python train.py --num_key_value_heads=4 --vocab_size=5222 --rope_theta=500000.0 --bias="none" --lr_head=0.01 --warmup_steps=200 --schedule="wsd" --max_seq_len=1024
Each number is 200 + 20 x the weight over its row's rms, rounded and kept within 0 to 999. Layers, rows and columns count from 0. The size before them is the row's rms in percent of the matrix's.

# layer 12 attention key, 128x128, rms 0.0837, rows 100-127, columns 64-127
051,157,188,175,193,213,232,197,176,169,220,230,221,204,207,218,201,173,202,215,206,198,229,204,240,219,192,199,187,213,188,190,201,225,211,194,253,209,198,207,243,165,194,180,169,181,195,222,188,190,213,211,212,191,186,183,185,197,201,216,209,231,191,210,210
071,215,197,184,178,204,199,205,167,206,157,206,200,221,217,227,218,188,209,169,202,179,186,243,220,148,189,196,225,207,225,186,202,232,211,188,200,222,133,197,208,228,207,208,215,191,196,158,190,200,224,193,179,208,221,221,177,221,221,221,187,228,173,203,201
060,195,196,205,216,209,217,194,173,194,247,235,219,198,218,193,146,220,188,215,227,206,212,183,262,204,209,182,211,200,175,199,190,186,206,226,190,179,214,196,212,179,190,181,186,183,219,239,196,208,200,207,179,188,201,226,202,204,251,206,202,208,174,207,186
064,189,228,193,175,187,190,197,177,180,188,209,177,176,214,206,243,198,225,199,180,239,199,214,140,208,188,184,194,173,208,191,196,190,214,212,211,183,185,193,196,204,221,201,200,212,209,222,185,177,196,173,179,196,226,203,232,212,172,190,191,207,195,201,171
131,204,203,217,180,189,189,201,206,195,218,211,198,198,199,219,206,198,205,157,167,192,196,212,203,210,158,187,176,155,200,202,209,182,166,192,174,240,204,236,215,182,185,200,234,206,199,190,201,209,227,208,179,235,210,183,204,201,190,187,192,202,215,218,201
141,213,220,197,189,221,191,195,207,191,211,185,181,217,224,221,186,193,199,207,223,201,201,187,183,215,148,241,200,168,207,185,196,190,223,201,205,221,217,179,214,196,196,225,204,203,226,177,190,180,214,186,232,213,217,209,218,226,199,202,204,193,150,219,202
125,203,190,210,216,107,190,203,206,199,204,204,188,188,197,202,207,207,205,216,172,217,209,199,209,212,213,205,207,224,192,197,209,204,205,203,245,193,193,151,187,196,198,182,244,221,209,215,202,196,177,211,217,178,187,176,215,204,189,195,202,192,245,193,204
127,197,191,199,203,245,205,197,209,196,190,216,233,201,189,202,218,205,212,205,199,218,182,204,211,210,198,182,211,197,191,191,201,217,209,196,224,184,192,152,205,205,192,194,359,198,200,199,202,196,195,202,209,178,192,202,198,196,185,217,201,207,215,226,190
130,198,216,212,203,165,190,196,212,225,212,190,200,205,188,208,167,206,215,208,109,190,214,159,194,169,148,178,214,244,212,210,211,190,194,192,211,183,211,217,213,195,229,214,231,205,202,192,199,221,232,185,223,187,184,192,195,206,175,207,204,206,165,218,202
133,198,210,207,198,162,204,190,187,178,183,201,211,197,207,188,218,213,228,212,310,195,197,197,164,216,170,170,202,211,183,201,197,200,212,210,186,194,186,179,205,214,185,194,219,188,198,199,205,220,209,193,209,221,208,184,194,201,201,219,181,208,162,227,177
138,204,206,188,189,218,186,214,192,207,173,199,197,181,192,206,229,187,191,184,179,194,189,205,184,194,184,191,189,229,197,214,174,192,185,209,204,202,216,162,193,197,205,199,211,175,186,199,204,203,191,208,196,180,198,182,191,181,200,159,200,185,116,187,211
134,192,200,192,228,157,217,200,233,163,210,215,186,182,200,201,203,194,176,205,155,195,186,207,202,193,265,174,201,151,198,213,178,193,203,222,185,197,209,163,192,203,197,194,189,196,191,184,215,165,226,205,207,188,190,208,199,191,230,179,183,192,139,200,200
033,219,195,192,175,207,209,190,185,235,178,181,205,203,205,236,230,211,205,166,202,153,206,207,166,207,221,220,190,183,165,184,221,240,165,190,207,210,195,184,170,181,180,199,197,185,193,200,181,224,212,217,199,164,230,222,197,210,178,230,220,199,187,211,197
033,204,157,218,188,201,228,187,203,197,185,177,198,152,232,205,207,193,193,138,200,225,219,196,187,193,200,186,217,187,175,196,207,207,207,203,205,177,201,217,204,161,215,230,198,194,157,173,214,170,210,230,200,206,199,202,155,216,190,209,204,189,198,197,210
037,171,184,193,173,195,191,180,207,209,196,190,171,194,198,204,176,219,197,194,207,221,204,183,188,188,187,170,205,206,167,208,193,199,175,209,222,203,225,204,223,213,180,182,212,236,164,205,192,221,189,206,214,196,236,265,234,212,162,222,199,194,257,189,151
045,228,223,201,175,210,227,174,181,185,188,211,226,209,160,223,217,216,208,238,199,191,193,221,255,185,195,195,194,181,194,192,187,194,207,186,187,199,218,194,231,209,207,205,208,190,212,216,179,224,225,209,203,184,234,184,183,218,241,147,190,207,165,185,204
047,168,162,183,216,211,203,207,223,187,199,243,199,193,186,207,193,207,167,144,231,200,178,212,184,189,193,180,209,204,228,178,200,193,188,169,192,205,201,208,181,215,231,199,216,209,172,196,202,148,227,185,183,210,199,182,221,195,177,220,190,182,226,214,194
058,166,209,200,227,205,165,186,228,186,250,196,199,169,190,207,228,203,253,195,197,243,243,213,202,173,184,190,197,216,194,177,213,182,198,174,197,160,230,203,217,189,206,196,195,206,212,213,207,202,173,191,204,208,188,182,195,178,178,272,211,178,171,194,235
072,187,198,226,231,205,198,203,209,241,193,182,179,222,198,199,189,208,196,194,208,186,194,215,243,237,203,222,185,179,204,212,205,201,159,204,182,219,225,196,196,196,159,200,200,190,191,183,218,224,215,234,200,196,178,204,198,211,220,162,206,199,203,177,244
121,186,205,185,154,177,211,181,193,169,205,204,219,185,214,218,209,195,195,196,179,224,225,210,162,155,203,172,193,215,187,171,203,203,231,198,213,175,169,200,218,209,227,191,210,210,215,216,185,183,193,172,182,219,221,201,197,189,182,232,201,203,188,218,155
134,197,199,191,175,166,214,208,219,209,151,200,222,188,168,221,237,195,168,199,182,182,174,233,170,247,179,258,197,196,201,205,203,194,202,191,204,240,226,189,195,194,204,214,189,174,190,216,212,190,201,203,197,199,202,177,177,180,194,193,185,192,209,203,212
127,189,214,218,178,281,159,211,194,202,180,200,201,184,199,195,205,212,188,200,132,174,202,156,179,217,239,210,199,225,176,183,207,207,209,220,199,196,217,187,208,203,233,199,189,227,192,187,206,199,198,194,187,204,204,213,182,196,205,203,206,189,179,218,164
146,187,177,195,210,225,207,206,226,195,192,220,182,184,191,195,183,211,200,202,203,218,235,193,214,143,194,230,203,139,189,215,213,199,188,206,199,195,181,148,180,189,215,185,185,208,208,196,197,163,207,227,181,181,198,177,198,200,185,163,209,180,194,192,217
132,195,187,206,195,213,202,206,203,235,172,199,204,230,182,213,182,201,173,206,221,195,181,187,218,223,166,89,194,210,201,203,213,217,187,187,209,214,191,176,194,199,227,184,171,195,202,203,193,193,168,202,209,179,192,177,185,202,184,155,207,176,198,213,229
134,207,188,168,177,192,181,185,193,231,211,198,220,200,210,202,190,193,198,194,180,174,224,211,197,206,140,179,217,185,205,223,199,196,210,199,166,182,198,175,218,204,224,188,159,187,205,208,186,187,215,180,234,185,218,234,191,210,188,188,195,208,233,163,196
136,185,204,195,188,188,207,222,204,220,189,180,222,206,206,205,190,186,193,199,196,201,192,172,210,219,232,199,205,112,203,182,205,210,188,200,177,211,211,237,203,203,210,207,231,208,196,205,199,237,183,187,166,168,204,172,183,188,215,216,206,178,185,173,220
143,201,216,202,201,178,164,213,179,223,144,214,194,211,226,196,208,192,208,197,207,195,168,198,197,217,203,196,197,161,187,200,176,232,181,200,190,165,190,233,204,202,204,201,232,212,189,187,207,212,187,189,211,188,198,221,193,186,170,202,193,207,130,204,195
135,192,207,200,182,156,176,202,202,236,217,193,191,196,200,207,201,202,169,221,228,200,203,141,224,189,154,285,197,242,188,201,202,215,213,205,178,187,198,199,211,192,223,185,190,202,197,202,197,190,211,203,160,171,186,225,204,205,200,180,206,187,191,207,205